config.toml
num_hidden_layers = 9
hidden_size = 96
num_attention_heads = 2
num_key_value_heads = 2
head_dim = 32
intermediate_size = 384
vocab_size = 1173
hidden_act = "tanh_gelu"
norm = "layernorm"
norm_place = "pre"
norm_eps = 1e-06
positions = "rope"
rope_theta = 10000.0
rope_fraction = 0.5
qk_norm = false
attn_scale = 0.177
bias = "none"
tie_word_embeddings = false
parallel_block = true
init = "trunc"
init_std_qkv = 0.051
init_std_o = 0.0
init_std_up = 0.051
init_std_down = 0.0
optimizer = "soap_variant"
learning_rate = 0.00248
beta1 = 0.95
beta2 = 0.99
weight_decay = 0.069
lr_head = 0.00545
max_grad_norm = 0.5
warmup_steps = 200
schedule = "wsd"
decay_fraction = 0.758
decay_shape = "pow"
final_lr_fraction = 0.1
batch_tokens = [8192, 16384, 32768]
max_seq_len = 1024
doc_mask = true
train_tokens = 86560000
max_steps = 5031
dataset = "wikipedia_en"
Each number is 128 + 24 x the weight over the matrix's rms, rounded and kept within 0 to 255. Layers, rows and columns count from 0. Numbers have three digits each.

# layer 5 MLP down, 96x384, rms 0.14, rows 0-95, columns 320-383
132068167172109169116104057148090138156157150169176091139159136145140122141160124140087132182129160084126163126181077136098039151194140153124124182092133123119144129167150141123075162118087151
141095132145134112141140117134144113140124140100105167128152105158130162132167148100130086155140141090131111099086137130147118124135119122106123124109130164137156139171161120103112116106095141
120115153131136073170149155151143108168120125125127150135110158095159118180132131089187080106090109119155134132123132114124106130122167105131109123119100112138158104146118120127135122134119139
155114156136145114173167111142121128139108125145107133106156141140154154095159131122152178138144133131107122113092106164098137141121144094119169092136149148108139096167158137126151110155127173
087072139102125085107136149080113104133163137115118112107107141107090185129085121112152125124118153150114165131113065137145130142161103156109085129137131109115111121139119096122149117107168111
074112172132114165124137129148156114140102087091160139145114092136160126109133096146128128115131147078081154155111124119135119166129106162091140141141150090116109105143141149113103158080107148
168102158118093129157113118121142083140151146117094073113145101164158159142066165135131073109149133147152110097129133144096094132115145174082141159133089138093092138129118117143150123100099106
144112159135131131164129110137151155122071145143109128119167125156116157153114105131160088141081103112096125156127105130128098113109126071130109130114065151184097086134155155174130144162123178
119126117127127156163140116109121165109117102115151094126126111107089138122150152173127188154116125095083123115125165095098105123108172133104163122119158111141159117135099147153156154127148157
139159109126151113177116126184105109153164150141084133113117167110083122129139088119079096084131107160125112148157131123171128115145149119110121158148126043157119138125072112131148133145142104
135130106115128180086140150084157109104148132073145141131129122152148109114133123136117145134120113133144098110157139119190099071130165135117135108156139157143117129117140132108111142130149096
119096128144125159144144156148099118123126110107125123084080107086113171152109121107107136089090142081125088132112112131104156126144134159153145130137130128183103144148122150138123169158155116
104130167133114174131125108085137104133096130180125128138130142143130093124129149129114113152164142135137145117090138131120134131128085110106107147091125168147143122078124157102148128134106129
092125129107109143129118175117121156146133092101136128138118134121132130121146121108099158122093126185143152104145126087114110188129113126113135131121116127096136159117135113101153167171138130
157140138160122137168137094141151074116142158177148159128166123126116154108130139092187137132099107146131158139129112120113121149115122135143107123123147144125166099129091150128157110150155166
152121081145106080128118123120127118123128170156143106101138102146130116108102109131126138090122139076164080149094153138123179112115115095120125166077092157130150139146137129155159117188173117
133106157139133110105148088114131126138134130156132130152170141109137164138139140098101120134085170122139119141094102150126128125157127109123115093100136108142138142131129142110161145116114162
120111122157160152129145135096143081121158118171130116133141169148122107178107134092147146098151089171123137118118066104118124163158107092154105119129141125169113129131131125156137124099127137
091153131057156092132162187144144122111147128056088116147094095109110158106094152134097114120131103128123090145112122126140133083136154094169160147126166140082121075124099110130141133093153106
157164117140165091114157077128104124134112163128168129110144110088139130092132131114139173167163115134127121117179166153186126134102114148111118139145157120113152128099091133112137115122139148
132153128130127147138114154104084119142108154129112136157120119151123113096136132092164160150151096093096096132090136154106101109103170139110107153151140132134102128134113116156190105111091097
104136126119137078131171144107136099155143128105117140150122118152110125150125156111118082123137116185177092095140162125128152146112120107103089096101137146126118151099137163129131106099122133
145144147098122129171083082124143131108097131141150149172126098150125158120140136113171167124063104132138145087096175109084150102138155130136112134122070109141128114215126114128181118167140084
149092140155094090138091121093138102141126121136149139128103135109124103130154137160077139115115179118105149091106152137146147119129128167102159120135124130137137191075135074089129169137144083
119124134135116151145101146140115112164134114096131130126104165142129128111109147111096138106139141155108128103117155161175130118121125097108131154166146152161150147133122127127123143151091077
109120075154143135150098175122131092138068098137171150103124121115126114137130142147157150072108116128144097165122128088104113144122139136124125097138122128124168094141127121135156142137097122
098171072114115164123083177102140124158133133114128140131151157104122143143126059143114118141121141089104096102127090153150145101124148064151134113148198131128136119098091090134108094131150132
143133125136120092099134136105107110137104089101105111128157115150124123116149130092129128155123090108140157152181131144157106100173124125123146119129155072135153140126107145135167120094130103
134139121137100114124136148146175162136121117127118110131113099116140105139155143135110147108136139110139115109118114124088132115153118143142159136116135087147149123151120163123120148136095109
100113145160101148136142125117162110180145143164089154176127106102106136108125138143137111137174133140175097099110104121132173110117102151109147126146122163115132099163140143145154084141108100
128127133130140137106138127133146122129100177137127138142166123152182128085131156135140160148152126119073131149119114123145118121137119107098141142149078135107115097118168113106168130154148140
135138097136143133077100105136102122118117134110109173117109076088124143157142146184088125159142139054159083150131131096112139124129121098109157112098111129184116126131138090147096129126145160
131153129111138150088119125102130137132131146130074131171133144147130116156140127065110147121099123135133105139152100155100197108131156114085127104120112102179167107130127123119147106181130142
140135105123173115099152170181137119105145127106159160065169127153164134117153142163121110158111115148100115125169109089130134122122151106114182136128152102119148166174150089134133099102104145
152155100106157118136165153127129137123115082115131136113136108122099144119103113177121098143107152162094156118122168116128106142137147139143171143136155151133142159155104110152141140100169087
149162160116164129125147128145164154171140157138082142102121137133129128142115172136128104129139148104159146131118140110142127129140114131130133179118124136116151153116129133138101156133180148
091102104178128098138119129134096102137102144106107135106148166120115093105114134097098140110146136135130127141073154093121148130151148121139132137138141148144128101142127144117145155139100086
083115078142141124105125145157094137150120142151125135083129126104139112094129138143137135129151146117153120161164124128144121101107143141146109158125125133107108134104139091137082088097131098
155141106123133158095100142137139150085111114151155157116089107169134075092094110124106139141136127119133122120133128146134137134099109140120165152138162095143149143168137120166142113085115126
167140132132165116109080139126139140126147155110117146104132134133142139155125121128118166132125157132134100132113132168120129116158099121117143135117102115138105143117121129177131137126149158
122159162096108124110099152112121128152118132126129116130142095106103152112140139135124140151159100108088093151146152118140109096121127147097146107062146097121136089149151123113107107112121150
141180112103137150107140135110132094130099131079139142112090142177149129116135107082187087150173150089119118149119148116151144148120118148101122167144095110125093170123134137145087113119138124
120086108121123074140103127109123120134073120111136130097092085118101117121152122160141096085110104137192112089110164123123110117153128146127156180136095136101107151067130093138107130117120125
093132136133143094112091140130149187129148092179109151117148123103148158114105119125115153149130134151114145135160130150140131125091136173149127111147126146138119127170088114116155124129142146
104082148180093130148169071118108136129114105183126160133155112171144149098158074165178088143149107125119173152112136134123132148090103169136124101118126124143114160157137109131105152126149127
141118117121168141095121069125140150181119178106097131132134157098114133105143142151133132134138107164127113114092107137149119079150074138130088115125134129139154141162166171108135157116132092
121126146158122147112109121159100143145145168114124110130182091150104123111117116136164164148086147140105154170086168145079116091132183124119111146130134140163168107109161146117102160148128143
113133141142157119146136108107094110129124111103168118167116152110117139143130141146151094148144129151142090120105130101146128094128100115121096102119159074101155151149118124100125144124114117
138104108161122152115135116163131115131094118137150110089142140110155133188079105118137155127089123150112166128153129126136086175178100138142072138127092169137172163111149139099108093120110113
113107124134151127121107140121122149145128171102112157166116099126127147165102142146114086161137122154154105094169146101158169147111134124115138157137109116092119124081118189097065103146110104
146125144115140101187159138118119113126179140142123121133157093158110166167138157173110143122099121106085137155135193116124137117133138161163131159147171112121152174133124107101142144159123101
106117084103101119125148121128114135120101123109141082129149137125110147140143112129114129146130109138136115175155108158154141149152086135106138102150158177114101170101146153097154140129116137
163129108115141158148093128145132128139154123139166139152129057139125125124143105171127151112088119151119112124101107150113137106144090138125136160126150152104118142137197135136157102111178147
106132154122143108150138131147102133139120122101156124152083120104161145143120075124149123158103138136139152117105143108134130154144149093172139116097096134138102082126096131131103128138113109
126133118120122143164128115100115100158079097122162115147140161135111115136142109126108095129121143173122088149135162132160140083083151123153118119171132108084177158103144086115151139168148096
137106177156136132067151136134139123118126108137080180133113158167140106106142084126131101159116164125136119133142129115191142142104139130113123121138157136105125098153097116108078113108109137
093148125135130133128139070127125166134102168116105113132099165096113114116106138147110114161109100143147100119126127170135103178126095130111085140063124115161126117097146142169140122095150069
113122167124103134112130168118098109133128140133154093161128127110155135129113129145107103163119163153135130146133155154117122123125150143123131144107140109153107113140141121145113106169141111
126132136129129134149129138161114099140126141129137090084134121106125142072127116106112146098122128160162138096124161109118107171124108159105107105172130118176136157119133110147125135123086138
145131142131168148130139126110137137149098153132065122129158153146165126096162140135154138122116101126206142128107125130199156160139098098135097129102128132118132149157161130112094154127087155
150149129108108072076099138156096111125060129092138157132138149141146088118106088108140132117136119166108101101141119113177173143139131143162107129140127151154129088102086176126155094108108072
115127166099099093187085145112099160146132124084152149122113129111153107155081152140137109143137115155139127109131145113149122139122151144139147088155123116139127147083118110166166135129137160
128120110132121119111136185097164137107174163106128153123137143092128166099126138135131140118137092137172116106175131119189101152144128126089142114126157150092135158119101114114132156082128133
134069161124166090128129173085154115131120123138104108108185113102172120115118140162130119112111153107116144071126122132126081121147103145135102147119131112154141169127159151133133111129129112
123110139091152106188089129108143123121114114150104117137143121082144136166132130154150141125101132114143158171109123117092106196149139141177164136080185121137142133173143142116149171174149151
103105112117143135124169138135126134103094132117140153088144092126131143161091096116108148116110129077157165159134104124065141125127165126158105128055117103097106191138112149092145148129169150
092162086120115152125070147104111154125147139100120182100126138116118105102060104101135120129096096143159093107104120122125127146146104098119102149148094156118086130107101161154124103088137109
138126149081117132131109100099119123119115104084131158157135167173159161158113109119120123159111139161148119142143128098121135125161147132145147135136178125136126116134131148155128129109099099
142106117134120116161133160125175145149138158161142144149166138160172135127128123151149109132169147151148130111142117152121140108110148095167136143118093103114175135104165140151112084111094122
136140140125118135158137122092102158094155096137143115123116128127122106135118140150099138122106110128122135128129140128123147051116113079126142125184116147130151150127103090129136120150160106
125118133106141124101076119158117111156150099161109152099095127070112150075146128104080100098126119137112142093116125104112130148122106141099162095117126139121149109145104082130132166114143132
143110141147137139151156101094148114131133127170099110079134149138116153121090126112135180133116132138120143117087088145086143133122082086146104168110086095104110110115161126116156105158144178
113110135127147112124144122113149118074110161070139170133120132112157129115090109109079114133101122146114121135114136131118089106152162122104130159108112113110126084122144138108079126152116143
068099138158114101132119117132096159118155131144162145118140148142105087117141146140122146113124070158092144119146089130069125154106130082157131067114152125151119103135122122118148121094142161
135101150171096115213117123163109131092149126137167160157163137151107124137138166163136146087122115124172122117155158160118147128130158108127146155128117073157145122134118094149096120178151159
111146117099129117113126149117104116116162163144131118137144174144121123110110153139127119147128148135108117105103125106132117114121106154098128120143117105108114094118119143121133112133112123
136135089093104147136139115105153152095119143100082129125146135130078133123129128140122121131140145121161142152199135111168145123122144141169084143144147131168080122148119155097139097115104135
132149162170097094142120095129154153140128143179112118146136124128171098124113154113099167127146142136125121141091135165122127100101145106091175124146120116113123135086150135147098120121122141
147130125143130131104146122107112128154121132152159102118142120145141126101152093101117117141150125133088153145138079124140119138102093122143113096172159117111151138089200143095132127119141102
132104130149099124152138134152145120127172103129108151140126145138147137162153098199094138122137077142078114141106099127154151064131135110133180111124172182133121129103155131109151138150097101
088146156124119140144074122152117117138132105144112119165137135104179149098148138097131121124143121152117130099139124147091139097110115127162152130119149103153195144086128132128102107135133094
090129127117122135092131121123109112173121132133146120111112140088137123121138090140127112160121133123108117096124134120115158091138136094151106108108176123120159114108114140111093103146114113
139134125128105136178080145110109148080137094136140092152130071128101161168128097185105137142112094119089170083145174159081142115158163083112147085135132111118090133158105119121154101172135149
124134135142153166174105113117100131154099144142166107129139129132126109117108161112130086122113137110086116129125128158051109136121152139148126113110124167164154151139120166152128116097141136
141154119075123150154132162126135114145121161162110112158135151164118123124117155144122154147148106118107125170124137149143170137164151129109148128112139119150128155135132164153127137123137135
130114123110159105113126106107141150103181102095119147136151154137116135127096119091127089132130119145179105130118118065190118122147162134106108141119125141136127149163144115115097128150196157
117145118078146162164116129109162096146149154125134158145152130174142113080082115144158128137100139128137130166133123150124138095109171105117142181125136126140194117153142154110145126135124141
162154114139135109115145113132130132139180214064114112109108118101113128128126157157125158155109110090116089104121109124122135167135133165112129139135116077147078130098133104108163141105181164
110150122129157123130147123127107111111177110134121121131120129121095140150098083142130134123139151122118122118122124104132107105133138132136162095148113071133132129132102105125109125143135149
150090087115139154076057113121155109119135101117145108099140107109144159151116129119151145085124124144161168138138185132125115124159127186105158153191155143107134169129095148112161126095148168
149117173163101170190125131147135134145134141178144151158166117136150102137112104069090140098126128107123123151150101138085097135185102142134142128104095121098123101131137163189129160095120135
139144152117162171125090118091108139112089106092104203132104113114124126160125142107138163100102083143142104114083136119136134149069152149121100110173142097166106144138076134171161138145121115
169158115071118102110137104117133157119154109124146133128114085135142115141107127143116149117111088108142136114146140119103093113139129170151115147150097125164100082129159138143163123141144108
124118096127118125117124136124119163152143145112104151088130122123137164111113134103188151097118143143122126111152132106179123162138131112137155115146191135141184097123089127160127126120108144
109142118074118185161140178119089127142162137129156131148126097124124107084150127150139130096109149164114092116103138120129103106126159127092121144125111142111104068141107129144145127120168109
129108084090143127124157115121167102120126126148161132160107106170141091102180131118134153104152143158109123100159133123121163084113101114102146122116103141139140126137127157126141152131096106